config = dict(
    vocab_size=4096,
    norm='rmsnorm',
    norm_place='pre',
    norm_eps=1e-06,
    rope_base=10000.0,
    rope_fraction=1.0,
    attn_scale=0.177,
    bias='none',
    init_std_down=0.00516,
    beta1=0.95,
    decay_shape='sqrt',
    final_lr_fraction=0.0,
    seq_len=256,
    dataset='wikipedia_en',
)
Each number is 128 + 24 x the weight over its row's rms, rounded and kept within 0 to 255. Layers, rows and columns count from 0. Numbers have three digits each. The size before them is the row's rms in percent of the matrix's.

# layer 2 MLP up, 320x128, rms 0.158, rows 314-319, columns 64-127
110:143117145125119154160092133134114095168136108139123121123060126177117073116115107103132155150106131134151135088135136156113118116146151171128167121122118065096117132109116176100124143101130123
099:128181135157130136142141127163139145121112156136103101087119115138124134086115110104096148120149161135116120130101113116059148063133110128134105168123147129162084150108135081094133131130137135
095:130090133078131115171167084134099123138068169123126159109179089154112106143140105104130121094139100145163148142096135161122126124094137150091102174120160125131123117111121150100180141117139108
099:138126152114099113155120183134154111124137101164112182141119134064119109132130124145122124127096150142170163103170123151132123101087154150114113167119086158110159127118142126148120136101095094
100:095094116139148150163149137088125142131129097104081088099125137160120160091075086137180150159124151131138129110118124110133097163076131112105108123117141100112135095151105135105146136120144105
108:135093148126129088119136153133153134082127169161103141146127124114139125069106125158167169117151122161157160135164114101157094154096135126148080117055073144127126130129123101139144104128121131
# layer 2 MLP down (transposed), 320x128, rms 0.273, rows 314-319, columns 64-127
115:172138136121095106092135119115153103136149153154092126141119114091125116136141101115132131117128144113144149118158154101148107111191097143130101161141117114160093136117115136119094195103132133
104:104154130144106126147162077162145113130111101170107111120119110143131114090130120139072154148135129130153087130102128121142155120108066118145127111090140151175135153140162099144094155151121117
096:132149125148131143105123099190156149138068141114097176157121093141177141167127151140108130109142125080121135122118131156117129108145142167157159136135151094132133153136106142106128135102089095
091:143112208153119121147085132142144126133123105143164133145140115120138107111106097142131125120125147102145142117130118154125089132118172134111073185111138166107126150111139148164130140097121093
099:150129157099152117084112127148147070109130151181159148167123107083111123147154169113086131104202123129119127173153123152111150108162133149146158148153162136127096164046122125120116128133099152
097:166140112119125094120116141142122173120146134099092117157133109108159158098110167130131154126167157165180100144120096095160145155116157109126114095123152110144120112138107135137123125120154126
# layer 2 MLP gate, 320x128, rms 0.161, rows 315-319, columns 64-127
104:105177147133115135159174127152142155121110131111094088088096126113123127123096097101110109133169105132124100133086130140079133102153107113126113182141119115138132168117117131061084138122118098
090:108083150164135150080140159065152122101169124094144110102095155114135138129125135135152121133112141125099111139131106048136134135129110085135141098139117145148156112124081084125099141117162123
080:170143134120098083137104102130109126080144124142163095132115137111096148127145101148146139127110100107126129095114090099078149112151109114106103085151145131137100134134129086113095108121094129
087:113141115189138117148147103108102127184105131125144120130126139117163135105137126153110113124094107139110118115139161078102118127142138161134168148159147168147139120113106132126137122124109110
116:112144130100128088112136143121109199106147142179135129141148114101142175110098115109164122123168149122133099124103131098116143105086106121096125117129146157131139100152115128129121139121143136